Weights of a small transformer language model.
Training: a variant of Muon for these matrices, 145M tokens, 8851 steps.
Each number is 500 + 40 x the weight over the matrix's rms, rounded and kept within 0 to 999. Layers, rows and columns count from 0. Numbers have three digits each.

# layer 8 attention value, 256x256, rms 0.128, rows 35-77, columns 192-255
476511535536475513490486536549421383480506510483495490523504490491527470469517513485529513489485428453517470579505510435557531560522471523469470473469495473465544527510508469486483492475575485
463481510508462496480484481468524540448505505511489448466507540512562540495523478498513462512488489434483517563476520530506508482462540610512487521533506510528484495538448521553451506568492503
459513522449458439536494497550580508590571489509544502496512472486543467507482478486460535529442473462488502547455457534414525528447507473537514526490566508495433569533523491482457471431543513
487517509528518510469506416489452516468508489591502493527514470477462527435475491488527485455520491444448552458475500565429490507519472464479443446506527503477511525523491505498540501554495505
499532473505480514532533471448525459552532496508540513488543448537500515540497527501480454485506511465492431445512464570497509510443556478496542580544541486476519459558463470513500575489462443
525522479473503483518502475474492461493521517467468475489503506484483480482534484507485474449533477479527578506503480512451451505547473490463476504459489495500518440463506494481551462559504459
565416491480522534474551480504508511438469484435490490529458444517509428455440478482501508495444481534541495513513472495493497450490541492522500461490537485496581511497546499457518496545511507
490525559524477505489542474497480533518454555514488502549546497524486502472510513501520527503468477553488484536436486473540465477470462440475491520501517485502473495496497541539495540469493515
527433459515508535528512495499453469506464544480501481481514466491520475428557561577468482473481544488472525457574459559544523463515469455449541487507448456433458493506470464567496481481488481
522480452467544488536491478482469516511506494470456454530484522459475545505509490495450502450486568534487543506494469503512516527466532478488533511532556470454486496541499501551515439529498510
477421518499592443453568468522468561514490514480497483504550519425490469472438547500497503449498445497522562516510517501511509504571496508512511515466467498484487466508478551528488493417493504
536407480474511544473490506433537522533493453531528563493472494480487437546435415464545530512537418515508519467496486486490522483454511433520484530454561538462508458467524499443541499523559490
511440456497419492521476502447509497511481477501541503534538494488477531480494533466541514502512523451536480485500511513519518511504529514495473505521598517480497485392506438453496512515540524
474428446524488551553458428494516451544513521531488507572519460435509514491509458488520497516473526470486521506503463512522478531504506498461549528480483571500492489491497492512462496458523486
495443516529576524478419497501453525543569483471459519477490535483475522551502528573489498460528459498471484508419554503569476493567573491486494581504541517532428500506503481455511520434479528
553478522529430469444507555494480452493483526464546441500448499467483453493438509500478518474589488456473499487475493523492480456502491496515495521534467512535548408570493545518528503537522393
506483448500493496466571540522472416525483448518477442503528427524536506546470555497511502523490484519495449557531468525497474510530504533506451489506493477522498515511481500565505532450469495
474491496398532526468474497546442566511571546488508455564530477489485475506540545566502434551559444509517478550488450546548506565503481499507506508475526537459532487540483564450479490519516465
535487580534465510510536555509502454525478437537548522515518478554501476458507547380529566476467509538472459446522501466538502551549500515541508576520534489521465503523452461523448446520480486
503554457514463514444495528497498483478453535511494434445512510488516524476540572552526488583566420519488505478564528466499554493547532524488512475476556568512521482493556496482480455520539512
499494503472576471554536490428461540509558559436471531494501480489544490526547475450523468467487566477525486556567532565578515480520530614524517487518473500477562464529483528489479495491481532
514521471544483460508435446571499492425482523478449459449536518549517525445468493542523452473510501444477511592581481533480536541499483596429423503493448443490485459489464556563416471567450486
477473480514582529558509477521523478553517510527504490548552545471500504454485484541535533468511499525579522561496471444409475487501523448499539523517542562529452524453536524483496515479510542
529477493487504561510507518463515466531563551490489573457528532479489524549546413492471532548452534509501483499575442528513474507466477482521553513452473416446560561545507486542468527451530505
493476455484491479475524484535507473503468467515517489504530565477539505512533536552509499443489449482492493481501473496441511575532500499521541512476502556494515540459521489432530534516498540
468465524507533540588543514518494476499492524478513516534475485467450525536645499531430540479461536513557517484571531462462515515531498407537552498493492448486491497550540549527442520503496498
515462514488469474479451519542499500462546487534535470440455519494494442506451546447548556535507523497487434496440455564497525508546531506577448532504421548489560523468584504504569418475481488
451435443437470540500523532482588433510536534449551459472496530465497469492468521485507594575525459491501514550473460503477491486524485544514535499513460531577538579530475494483540466522517490
506540514430426492458487522468442504551513555541469491513617533544449498430500525575534466456562487502514528509520580489505456520560477508418461450508445488506477492506512498521452498538526474
547511527454467481541462532546453530626514482448514503455511484513402534613529536453609410419449512449553535546391493619540577378463548434480429557512538461569450505447547537442454527547490440
429433497506458515499427555557493586515421522460551538520542467469452513477528579432530556602537471506526616538496491438483433497517486492445490491535451456431408421506445453474508532493499420
428476514465528556471531474445500489449565426555517499456484481453457525516377543470476488501477513513451440440457399527434586441505569529543442487606470480472497448508581525417550447490569471
482534579465457473425461468465550456477526602460466472602483506530435451520477505492518611446483510490517428425454512556510629457555545545541513501489464569489483494524554434479414523495447547
460436498437544447469483450468448498494457523414453484462520573515472613504576479522463511470469594443445564533534434469534470470544563430438484458468436470525504530607484538455514585471487518
517537583456458505494476504468551492426580514433469507460542525515483568481546498566464567441470481474421483509499585639491449516547482533495514479537507509483524431571437479488461484477619543
473519453384491464543496552502392474553439585467434467480511506525461526522551527488416488518530499497580460496517511426362549479544463501515534479460533510459459424471455472519471551523476530
565549497546504439378438490544572425598535488538450468430506466518544478498476513525527548530427517461465480430513567423451463538558540531435564419540528502541459562449470514532456482507546507
499473419518463538572605512444553582511411520500471610633544549486358490424516506406522529537512471460493496493535510468603504492471506541477589470507515640470452512524537542565486519517482506
486486398492504420427541387476551529531511431379602609566498554502483496556457534517492455515572512555459598471443505424477446544493549461484467447477431520485418406481449504470436529467511548
452580526557545471452415429459477544498509400488486529424542562432508419483421499379547410534574455593573535562544566537508481508515558557563485463536507505526468517518522559510511526519514517
468514568528543539496453385461509546513550524475398504526641520462539453461499481418490427558509585553574542442472454515510491478542411497545486456525508483459493522488455498524415472517439581
509482525610556486554484491483609500545501403435509504537533483546521532529567557501483533477458464499476514524511554477479488449486496487511455428546473530533511548593533658563501521505525545
520457479472447487418568514476466569502536459530533547472556461462565546477490465545476543489523475531464527454465508491472554546457542425534403535398597523448484499499496580596562523558539601
# layer 8 attention output (transposed), 256x256, rms 0.168, rows 35-77, columns 192-255
477484526436483532544547473544480517461506430521491469547442486501515474467460505488484517542536518475498501498494506509517497483489580489564490470538490558539497489488509471519486481481431495
524554510538523563489521427491496469485469527444489492535434511477501463512528523529494500465496484544527482454518525472496503468520455473531484498565504483503552445465522535514536523491461535
501500519467534458456465496448500505471434505452491567486560525532475476488495512493452455446552520570507540427530480529482501472531487484472518485465506483510567529536533433548472448498520494
491531516470507555520466559534518419536578518416489496491490441510520517480495466530452482525550494500546488524522484430505513478466477468449489461499497481536471493564502472541475513470475466
504511505478460523505442419438558529478509508475462522452484504492497475487514441494486543517451503516526439477500513477489453507555461489501417458495504524498499489470522468474475543438558558
467492520492522478551526488468533523556438477480470466546546581562569487541517498493497524585456490498483489511532500462547500509548473543453509494466545519466471505439521499520482542489511512
509513499459491467475491511463487506477494523510503496522504488537453497530504528547475490513588495445480521491442523465503420546499478478495550517526552527542585465510479482443511491480521524
498441495527537451529541537518455446489494498538510467487487480467536488468465454486537505440551532457496485466523533510464526533475484524471496485452513477549460460534470492506476504553585483
516524510529531491534454528514550514548518523487472535474509521504541496512500526452551496486483502492548514474524482484502524550465488495514530488490525504459499507504481417517578439492405487
522541514468493491466478529514534534491478508424461531477464522451464439548506442560504520521526424523465460484550531513511521511545460535447542507454529467533477501533505556478446501472542505
514480478442519465527538459494501474498576496553519461481500528484492546552569536498523484456488508468524512525520448515517501550543493488447467485456531559486527492587541552515511490592478488
523450502461560468480460505523451526459499459518500536537513559499507500504554532518477505497525462479513543492503511461532510531483524539491498453562526428583537545501538551451462527465470482
489471453510533510544444547482536427489541538532506520485530480467446468549487485470496483529492516498473466489431483431530468468477502552504486501468537497534454467551429552472487495455525547
484595444528517513506476514498511465524472490502499540458500463553465515457465487529501474491511477542521505513476499482460507516484478511471479526559524463520573579515515555503524500457501514
475531460516436492483482508492530494471483542461480566452445520552500482471488457476533482523524472455514486429502493501503477469448463445559530496466527478466548548499477496508507485631496503
502579448490497481493476512492489451494474501554512578510478510464458519526519480496508533528493536558524527524477482478495523509545546451523486522444513528497516450479515467519430504335526519
498453492494522557501442471550527472443486511498487483437509552490479522446485504446606478465466509490498564537559469469527571537526408522477467489461432469490538444530515506482463494468521499
522566510443571445485542526461540502463471528508521524520459485515530504503482559540522542461527506454502529505447520519475500497549490599506503501459453494507549448518524525443512512542503536
495536531540514520489501531485435507504553551515528489516541454500469478406469555544488506532487476551514563424516490430483520526484506462560521441487541551528497438487523478506517501489473476
455475537492499420482520418500518474472551415486443499547492537497508520499474549494457511401487518465565596517524472454511477496470497486550511535510542429519525509502501556526471477484470573
539462532494495584524479460480498488510521539494459474526496519556502478463483555509485536553500526481473548502526547499449505519522469426479544557471522489500491477482450512467491514408563501
517454528495500569444483459540506520451539507465531458498435393426495531495547514417509467457430545495473501557488473468511493508486503460537562523499480505543464483463543568552529597563488519
515516481465488504486576514502502491503513492480488540485477506513496508562534491462461500576539480502533527487463521486533507461533544528507522512509482527513528480554455563432466491649534489
447498494485508497465563500473531563481415484542527540449450447504505513439505470528496540461473438519484483504495544547460517453478471474453501511512495566475540543484430521477501470484473479
545512522484473455457527509477489519495535473510491540472468510507470504474515506513515410466496486548508525499484477449480528487528552550510459428473476435501462471481453547518522514526552568
454500441536546499495478509524475535509499484461480490493471548540488436502466512509493503569497498489464507450426563492443494472529507561524482463494536504484508506501579493497557544488473445
517486492457471532457477481417431513490449522485482524536512438493528506517533571489519485472503459510450541463484522504539452495547510486481477503441555546503460493470484406547412446444512445
538531507516543479514498539485431474518548477599468549502526493544499445451481479511500455519554480481516520449564456529537531513531497507443482466497508452514489495567517453513519492406483544
494482487489446490571537542509547501506506501425537467484493493544564530507484532414523501491478512490459509443516509538576480510483542471458489519429465548451549485500517424490525554509508552
544521525532481480516440474544391645547548474527468481558459504548463536574447524436564459490497497510535553559529486671534547461559549540451505506448503504445470543417508503504519539548467415
463462434459379454510451510525454464499452477454445503509464433510493498504511578458482589603473501438453539502531461456562574469474462548486522534504527485540420371564458498458522466510433403
393404491464515499505584521467499493507566473463585496504496509498447471551481495442461487445537524494437496434435473535464474414496611532479432446550432526529483447510556444419569465515587460
466492580440550476541481453495540416478502522459508476576488468485390413486466567459477541481554494482499514453488550570479642457583463475508508495505527575515579457528565461507501570535461554
444494480462503524569505438470460497487523486534507421529513575472507519504564513550383512477601547502455514505535460541462492477506482479509563404492462543552497509565530503510563483548498487
536512528425497535496476454481448448493578481475437513450525506533482443449529418562539532457479466451421476501469512582515450506551506508479485516526536518435612427623484442492456502512530512
482557486423480484479537504449450468559437531498446520372502562525479533483492502528430459545564473457533482468507544450426540504496484477491496489468542530533511520503490410492457537506488477
547583511442518439487395457509521473524469509489485436513519495519540507510442496551542515507459484562445443436489488375481520549509509474497536491434531491508457503399456501568461438505568550
522483494485486476460619422425507562540480520566498504546540469491448486484515440415551513544499471450497515493500516476613464484458455534481589461464481556492560486607572477541506627501515578
447536448539543488496535436474540514538565441422494500569453532457578513625507534544499513524472404560488560467441497422448492461433552488421436376460456491549449391487426567521558520490503531
514530504512483479519465449467500506474476507519527487472618539468476522538430483390595478548532444539586473506510504504452489517497526475577515542530485552568527493479473569384472517486528579
474541526509559540501466458482496540494545537479504513501576571447489443508520488456454441496487583536467517451536475482518492489497444445491495428562456531430528487461438510486489471524461507
510524504522475485564487420491528465471462482376508467461558547568444495502591493475444501479463452448522444517510580461474455501509458567538493401478561485566520474520468592560561468483536465
542529449502496562443553476473447456464465483559493528506517482386568470476476428536473545503520509545457554450498490451475531467486531530548531539448590536463527511505515513568559493562511535
# layer 8 attention query, 256x256, rms 0.0738, rows 64-127, columns 192-255
462459530578549476505508440523534453520466510532568532469492506432439530424547441532473481485410491505516517527476508468520495583514514492519548431488492481520516553574528505467471516511491495
468433550476435480503482552579460535438499553496449427613544569546508437536464493476485475499477477458423458495476515466503478502472489551501524506465479488516496575546577524503537590537524540
428525578522517460458425459455429431525515464502447510440512517515440538470523534487472500554622507563453404471517441544481490452457365499491515579481443558549542545450521543546468462568542393
457489528529472529515444414533557534587569532460471469568450490407495516498551521465544514494497460483566519564424561441532584422456463490460432533529507553498512462526520550488464475440406498
495430413524456470500546472423474474528416465520456472532570591515536527570481440513485523476449410488602456452554469465535474494524411537503447512521472526534512550545466527429412506500444455
513486421473437481545467404457501401540533499525418532545535472562542473516519372481564486447506406519590494457474464453518499534524538484562511550555486492471531461537546474535468475499513513
463501559614438558500567520511546508551451466425573547483530546575467526490476514534637441566523439511480514527407441420351499538468512569436446488446528541477556463451496499428497523417459500
571518505471509535442479445481452492506546529517526476489465421522418519543468456457495519483507482537548478480437462550476392487481487520411427514445511400378538512433506520498490409488479504
391492588506457471503464546476476553460524472484489468489514449524487536489559447486485505516487437480469578474438490494505571505527556559441487443438475454489473519497488530466562497506455443
527569428465534504545540563512494560446497436494506468505559614551458449514469537457517544484544541502571502568474518474459495431464554476565420535539524455485492507484501550564490547456514481
512518483487493531376562477510519494486415517571563485464471484531516484537510523466519518423501491482516480461521472450558538541456487446492521501434542507447550454426496557515512456477550539
529489429604507428460493485591537546459556429616545474465485476519512458492552525495498619484498479490506542447518445515516504453453483524577497462472501521553443537538424499539542433543488508
498518509487509505476529517499475472443460552569519593530505506491494491523548505523536519491489481531504474447570475540474496487502560553512510463516451548451490499522535489477491466496475440
554493472508427571539489512508542553507537440500600478520537512483474486457446563537490425427608541495513475526542465441492455506464536521466564485531522463489511466563529641466525547578470581
493553503481537496478450526478489518457553488475421547503458509518581549491588522550433564522523441460507464498516457463534548534470516511483536460476523558489521508458523562515516437516495535
573476488578577505472352511544485530564431443465628447489450501513540447463511469465485541479629549461485492530492575499475452482439438490443552481516454433491548503530494498492470540490474558
538522514492467434483500429534494568506475456517480538558535596580470495452494576485450555492546523436552549463525446544545522535459567488494628504478508629501429518477526539486490515418504546
609402464492577497490520502550477521461487545491513458463507555421468527543541445472470487542387493506449460444498506414510524447517417535454586448464457548516519522484562494544497461496510426
560453511521539530494490529547481507530548483448480540466518495573478585425514472496501481494492498558565481522529462545506512440445543543555452576473518541451538485475495420508446605557523506
514519470464435586525428529499458579500474411437542497470515452532529547475527478535501498518598524460504478491501429426526521519539413509533519465468490491487542463463508415564532504493509453
486495548496512442471411483482536524547482474523478513446453467569463514478502477612533529441512432490512466464539540524504512554437523403517462552428553443490508520547522521542533560527592416
383536469481488473512464554515455497561534475605507523505512524463468541594519507424432538531506507520563594535445481478488448513459515522455491538541525558520486484446471519465431523482514495
491551539610457424466537513543461499458596508546473540560511525518446497533487527526496457478410497486519401536543466589519525468566470522513576462400468487517575529525493449537426451443483488
535485470471510519502408496495440487466492535497435567501521458448546490539496600495452415520505501534589518535362504519498551460499548543607485441512582449486516469540473572481478450563497477
553496472560447548595549558502514453573546559490586490535490545520493492481429550521455511562504530552522448516559580537491556440519454440500491483487553468492422397475499462497526490580427545
491528472530528539518601550511493499609480514534475483498478540455466520462502509515493477498532497532504425459528587474528436458495473528462447529382589477491485499497511561494509568501472471
476460558466451500473539511600471489528573479424510502501569532505510469497466442497550577545471479493551459535592495531525495607608552503481539393539586549442453608542485499556502498471485496
532489456486468491580525615468500587502507435442501491531496520466483489465548561533570590490515491418468554475510485512487528517524529478508494427466414480498517471431584493530471567516464474
476490454560494496429450501473508461523498392541523425556494476461490518492439526536575498494446516428428520515456467447518432538578576479505471440515467503537502501481526575545533541599537402
557562550492533471485527520575511498510514494555497496484462541504559495469520544520500519501526477511540574485472511494458461488441491495522435490512503448457454459485564448449530465560486563
560473443455503448510490522505556559507467566465543545434612549502511538491562564550532455542495537505534513564461409508540499542502472453556450470465552437424416578450531481545488489537517434
510512556467461492475534520478493491473437490497466474491490490495442482531485507516459509486480578389533529530503531471497441554531494497511488535479458545496475508532454510562502473525485488
587563571430399475470489527494544499518490504454491543500490500421502460459549530545500468592555465428519472492512585426510454480484470483496487547497451482512442565499506524546560408491565551
498538563502503569453503391502500549510395565568460475590491545464457458478490565466500537515499464526582570414491543531462463491456551413458464519506576589543493498516460433505526589542492485
440607495492501508464458496543477522489515500511441430501437545534446507453468490520502544534498440580500507445534537507563533585517499521514491513544504499515516514476482498497479419541535530
506406519482471526484577530488523565523514540407583540523514400451558497559587486471548555490444488534507528537513550431509488562472469473491478481539525427462483569514476507454539546558537458
495489505539497537548461524437543505498497586510586559502476512460559520499581489523532452505494503513498485493519427498454512468580549537553443430542459523459470506500433529588580408468476444
443440499467489517551469477519456511447522503580549522413493461606541484477487468577546485507532503459548603489493477548479469488523458550477503469552555515539580505544495518574508513466566500
567546532458561456492483504456381513519499406430545442524513537465516471499496500583551534528483521488452499537520528427554584504450530472444440518506573562565501487516498509466483489472516469
417593449500532527528526492560503489514446579453475523511474433526487530524470488527495595530521500407501389549474376522475546441545467467500472423478459486446528474501478512506461526474516437
591515605472539515674484548492533454508462455520489487502496398502487541546470505516486520548449446481518507533480482478506484424568547457499561540538550483550480529525483546452456463516565552
545590480532511524519389477508564476518545516578387579517603534496526518476523475482437556535547560551489598463487489420560489478474575404506464496454516499587455549496474436545487601463453468
552438552525569478509483462412503480455495510415491508463489519399575567484519481497544435532557470556470505527491568502514460584524571462562517481500416422445487438426510502504488472492496551
418516510516546491446513508493460558509455486552446527397557456455511488491491474466494540490545409486527498574514513537509532529496472536560516382577509493514515469455527469572520572584442566
502550532523504462507479463571461489435578547519406466397513466396546420531478519555602484449436532522511527470520482443509559502456556598400474559474529527525455538494586492491500469560496434
511434481504577498473408513505521486453460515508472497507598435491453506582469502491539525510558536468488557528629550585479450470469564572499460483493414466527468581487469547516613461457578458
522461531531526486541524541441483505489548380473560525552443529505479459456583493514496510427501509526468422536496499534481513556535476546454478443611551586508522552459573475620468404535476505
450529547481527512450458528495475482484491609551450503561422509484517451516506500522473502515492517485482449569445527549519497545472540494527562457563481458519509549554442549501508520441552573
494552482485548555484543538414494504523534492526523465457535531514531439446485486527466563491501498519454494481564588515589454529435529516534474522495479544535536461497390515616477434518491476
503430489546546546455532548548501510456465562519465538525476580627524485526483535508511632479574423521534493468515518417554513402455429471532488508525458553450461528605414486466519517414471442
485520446544518528522515410511495597472493494495455467501488458543465418484520431497420507544499527525461450453563456485550554493464491468515465470443580498602484469542489434519488389507566461
482494540512579501455562454535497517557443538497492507509492459556507459495518519478501446518503543462523520520586496515505565495503497478457457533543497477519525560479478515491550501474511570
487487513532485570486496456444458532497483487530522513514514413479506485487419499513455535511523476506535433566434486556479474569532523524472447564478515511471479472468523500561561487491492499
437466439517555513499500489510611510426429480533491554562522487527441486493562495500537523439450503477491468594524528462558424497497501541500521529573505496471531409453510540464503466503465487
501483490445551473571527526518532541463472569481509533527535495475468587500520536491458529454544432567513487467505428512506503419489582508379579510501492574451505446477445547530503458483498484
569481431480430529482477428523560601581553513522500541489393498491507466502406585445462491542502434538462447518530446454469487504593523494458477526515520520593485543489469447485479531473552519
441490537524548506456532499450495439429545520459532531449520634510540451437507599451475468473437530512495518492509434467563535458549560542571511472488516608515505598457512503552470562554459544
566454478447515476494509483482583522388514448486527471400466524461542447473489542410464584497479488469453588523547531464446477536547528511473532545479491526553489467551554533580528473520479589
488506438478496466475483440503476500545468557446447442527519506462498500506490509500483422555458547512514517547447556567440528550514445473556574425498508555460480482474579517506494492509588499
504493466530508585450557514481556494507553533483487479460474513538538434554509460489512560523506453568504510440480519535531555534488571490548450529435488450481516506466508490510507472576496472
485504494447511530526479475488465458473512523567451438500567611450516540491514451525497455500470572507436497505508488542498495537497430465580487609445498549490527558482437540521535529490551522
483426527591518502582509455450552518526500484432441463490425525521466516521468507483521530500463489493518462536543517500444468520519489478480469442491482493464469467527516487499494419503526490
484616506477496457538542505487472509479484400571524502441480472463545572455542556515495453444532526540475473527436493460564484560527534476496441516524451462466515518454542514447493513502503574
452441465428485550473470627435445517468496401492431519529521461552553486507475510485514487545516508565460512500503531491452494478475554452605537523541535490468551483546574413479530462501506515
# layer 8 attention key, 256x256, rms 0.0762, rows 64-127, columns 192-255
505555512509556497483532514527475458515459488506535567496493414520420483505522436492511430459500469557395529481447459485556447505501460564383483473427489555512518549530524495480523520545510455
513506484398540588480566495491500399462486464583529466490552434528519437607517502497416489424463502507444478418476490462438456482464438480445487515453476500477516568520555550499437535494465497
486459578545475495550498397626470474487426508534534516559512533514428517511507487561467505518466510469486489452477457539496578513502392466499551428528483428585478500494482547530498511631495431
505484461543502501484536541408538524493537529520533519569403492590559528404593495506505572526500509492556554488511530519526584539550548495544478439504462493471558463483550501540538528519471467
522487446528481511464480522558492501513495519434570520496499557493450541485458436467510546534501520564510493576520382495504508456491402457363479544491465469582535576554501501475430453481580503
464551441523477520513502505534458400474462516452513516460494428599553550429512521444522552469536521417478530579494425450528542586482524394466481514435505564516541512511472496543565488459551460
657499501539532582570457525517484468411459510469483515414477551505488610533547541528498546500461546458419417485425470430491434453481567462523523554484512430432579427460464450535424427486472583
506495436501583411378521487509358530609527515497472581478488509542531455492530440469494536574532453365429506493500517538538538511475533525494472385494561542531564469418485556531489616488497541
463480432608479497402553532429471554554508459520474467455516482463526534598505481567574598495488456449458592519554427527449518478515552512526552524539480453463529512454585470479424529555576492
571556576460473515482486567496511490452475454556449554401428488532464480485466523448438543493494535503531518506443457498538530401474523503461495471466545461513520566487444551498482546449434513
510479447478504477515525571528569467520538492550523509395425563486527514613492510464513518533467501492560475557458507515472512439469450468515473461423547520419413559501472474457435488424512514
544496515575552484510438561458520508471552490521453409534497530546491497480534430557511507527501433548545527514498507499556525514476518428595583437459470569520507548486502513533553580566461433
478458545431492516453521494626507463469479527570515500467487448474501492466516501512452517528503458553439465494581492533517498506539532450521547439585507489462476471586525487462421416550454462
485525513493527487568454454591440495558486485584422517456531369535505481492483565596508475418548560532556507502492472474478522502484520485494481475508578530564498439453514457507536469447525510
450564466540471445534480478576498531501524438535471483545488488469529484505572513493495445517451526476487503416528530491539454532487517499508507495527516488519530447499531532407458526470530574
519449557635481551530458470507537565603467527536549522501503549430536574412466493474560486486488518501513510386523491446540580543547436557549535490500499510526492509501438440538582494491598417
581543555499485465506527519444470567437564494486445518493448526463524601539557476510460517459482520461471558549458503547401473526511544517416467471543552498575462504506537526471547506448566550
493531453472566435458555479558482532439498439512516436451486511486497449500540441450496525504529499425442422495455504466550535477472403506503503474485542508522563560479526478508572548448551545
466476481502523505497433487498528494429530450426442482516508536522515589572605527539494439415566537511505442447504438489457434522473464534577501506543501531541505480519484551463509475550471374
491529514543474502537549458454550515445478519499501494513510459548546511534573435565609426541479481584505461488467408451530543510539522542497557499568522546459454481452520442524561540444560545
505476477480518519480458486491542514526563508502475481447445443428534569526564507479446482462438466537518536461515516522505514458513531472498517517500545467490443483633516496513541471502565436
529505504502579481499528539496534549518517531566400547497506467440555439471581472464502524584502526434513431468497478507468527521529504490499404453465474490566495477479439485559451521579493434
446485499523511450414480543545478443565541442484505512574523471557441540488502498563514459516457564510497477552551503510425516520499564531405469569443498484409423555585511474576441446480546495
538505465486540558474477519493556492451560535452483557512508498508433441495484470540413492483509541524465442581493523488537505556623507549574518402483505517511482497533487554461551435475499530
534521544626527541412557507575522413550516506542515489636645471483489502527470467480408545465465475542423473541533573505483551453541488496502493523492591530514525400513528446414536535525515582
566422509480520489469494452502547535519522526556558452505529519508443569482540533511522536541495525493567519490500479523528402477496491531484456503457577473545535487516502554446494553543473465
476567560462394470456497490490525535470493510433525542444473462442512454490536475468511513439440451519510454569659449473502506466510531578496436518482550488594542503473500428526452580558484472
466460459501432578492513507471539536530434457554464478534464527433448442507536482555514480496555549565475514496433406484513480426489493516601532624506464478458572494495518403528456563494540525
441520488507527533506528550419551422539456496556493427519455589404498450495502495459583542487516506416473554524527425516560496458515550505423448489483530473522495457488476533459501460560504457
410600569450513594575458520570528521548569582589477481489565516506447475466490479521483431481468503455495557469479497478502449470480501563505510531529411484520496444495494430405607512456515522
468443509497561508463526510546557440529461541510489530431529472455565474495555527502489512485480531521536557490503443549568511532477522452517548521483427463509458583515483491494582544504570503
500547492523512453510563433569507465464501539535527569457524439545493530493493551398461515497532553442447513465505490498554483444452453536503494515459555491574451494476497505496498488487523475
430513523528480532486486517512471468507514502410534481533492621584539492428491534422547450572476481445479502459412531451491479509480487458423496535628550489435479599462579500481481523573543438
431555506515557419492461491546602529489537485498449469464505457450477454491576547537571517437521536516481532482505529452516475447519496484558428519473571486536554464500510481522424559481506467
438507466485525498468513499552474518493514472497466601591496496524461483427459460536444439528526526472487439462524454488519506524493452492511472436462503598544481530482495481504423542472402454
521491456507470539456511441511484432485539431457479527508513447456441460448576473508496448509490492579500503459539570406479509495442510513450482476542494566379523478482526514506538492583506554
473502509526593487466389468451488579417489526458601523566515576505531425591535492569491492486522362493494522451494555503510461421599481499560525517526529539467469512524583483535535452549443435
379465470488511544422580509472548562467488486503419499476587516540468523594439534516549507557495473529505502436447486495531564488539462462479553521476522453509486554507454504538535559458460495
500465536520545518448518531424497500505465480483596578525547512499529443520541454494570540514565502474520408479613543434477508506455581539490597528455495480552456468569521538545477498515481466
477524512528499527403570498458479576492483515499482522455489491453461538539524537466587523552449513498518446505517469554456463406548525574553519491544483506477501462411494459579486465517513578
403486453478554521439432451502466433506483538528417492489497548509524569464479485579483472512582508448432534485479592504519467522489500435506555456536505506466458497530464414441436534564550519
530551591523555524582422535510510554428569623584452514441450469537591515532504487475500523465522560511501517507461474526544406501557536558429508456454504522471505546561508485567501438515550520
444506553461510481540519502530487515529431517510498543527481434456466525514527504461469471433528489532513559474550554460484497509567467477453528498461495480481636393565568464495512490430496465
483442426552598471499482419558528497470483399515536463500558445453508575497589524495468568458520508551463479506534518562645492477473448528531520514525545527470391488515504484498443499565508495
479528492432438471510453504503533528560557482513431533542476452398455408535519476546516517530457443528483483570496427505592499526533492543538478600500465448463482414514518512504552512578550461
472481530514454392481555537545522521482504489558505458511570496451465456524541526555536504587463530444503446440514548413447462475499583515545474494487524464529503555534485544459544548564498572
503503469489443454477548529452469445482509497481549534470592466562513484403533455477463460442504465456572469485463456461419513462459452512499581407535524486515518467557579407580509529525538529
526446522504583496534517595520552428484556550539531513508452432506534559454468483476451515618491496485502528490509510455463544550451464562489446499550501459513518439409567566569432426480586477
483530477506505506499478531475542533551519572535528494510594490461521537528520499584465515463577482514522446570554481515552499552531472534481487444494471523491524513496524471528504516478505483
620518456476537500519560458507594538485526485518445520522477536490587484551485418411510480517511491582511519558515475422567562577430462499584452541469479458553472524578463459460454470487529434
520501491491471545514494518530462516537567516421500517572446526485545482460475454528499524507554531532513525422463472464515541498532395440507509482468562554518548479527540544531527487534569447
515501487446467420482466511573467483468446546544490513532466574535533433544598469527623552460521528488405550476506483537484417491497491503471466474544525492468497528559474466458511510510569478
456512469553532535485534501569582597506397608503537489448512412498455493450493493523483510561459448535447492491459553595472445477456509458531470504538507585564415507489547541504481453484537477
570450479540494512459549476480601530526464550480458533571533587533479457564544491526469516465487553554491479541503563501484545521499453462523452504432533511516491524432518496471524432510472464
550508495552544460572524498464477588504508533500512556512539427431492509547484486532421505535537476521467500548544507506476545464524521503448480428580493545496474544597487479486497380486472466
493511557479437552489483504464470592523510526515466479570378527487450486440426500548489428527409440457499479488507535576466587480504584518473496448428478450472511543519465520535523447509553545
397551621469528510503513494525493425449463498544488499478496506508550541501557577474431484531478458503508530584565527478529483486576551556494509522524575559441454481528492460498489484493534529
582464495445430488470485456465499509478510423515545527476516525501522498534507534471511500481518434486476506476540510561479485520517478513592518538510491522499472518512570495544589521455451502
501472529476457475450498429473535502495480512479504485514406476551469512518430551482445489573508523538501529485520432575508503434542472471508596542533471545453449527564519534574510456550563408
519428431450609497533536502516533429441445537444492504511545482526446512504458537504482549481467492500495481422485534489556539491497480531532533528433478525451516556502541463458403456523533475
448451539484537474522485454566529543474436525540516469494507541526574484546478473487497508522522525546454473557486465550477521490452609568489509510442521511441557495474467603455483553478547415
519459439529484512535527470563449480588439504493469493449574479557434431428461399553456491419451458529503443580506548534498499489513457487538435464587606532500538472506473560558503503487474544
451479565528488488449509516412453490542452481588564466519533412414538583476500516471441422495505535482512428479534449467554461478529477488523485554525408408523457512419523462498488543471444490
491373510525442496496534479544519575569466528411416448495499541538510537531449555478494507456566482433541470466503437496477421542476566430513486531367502495454516451491531502434506527412482541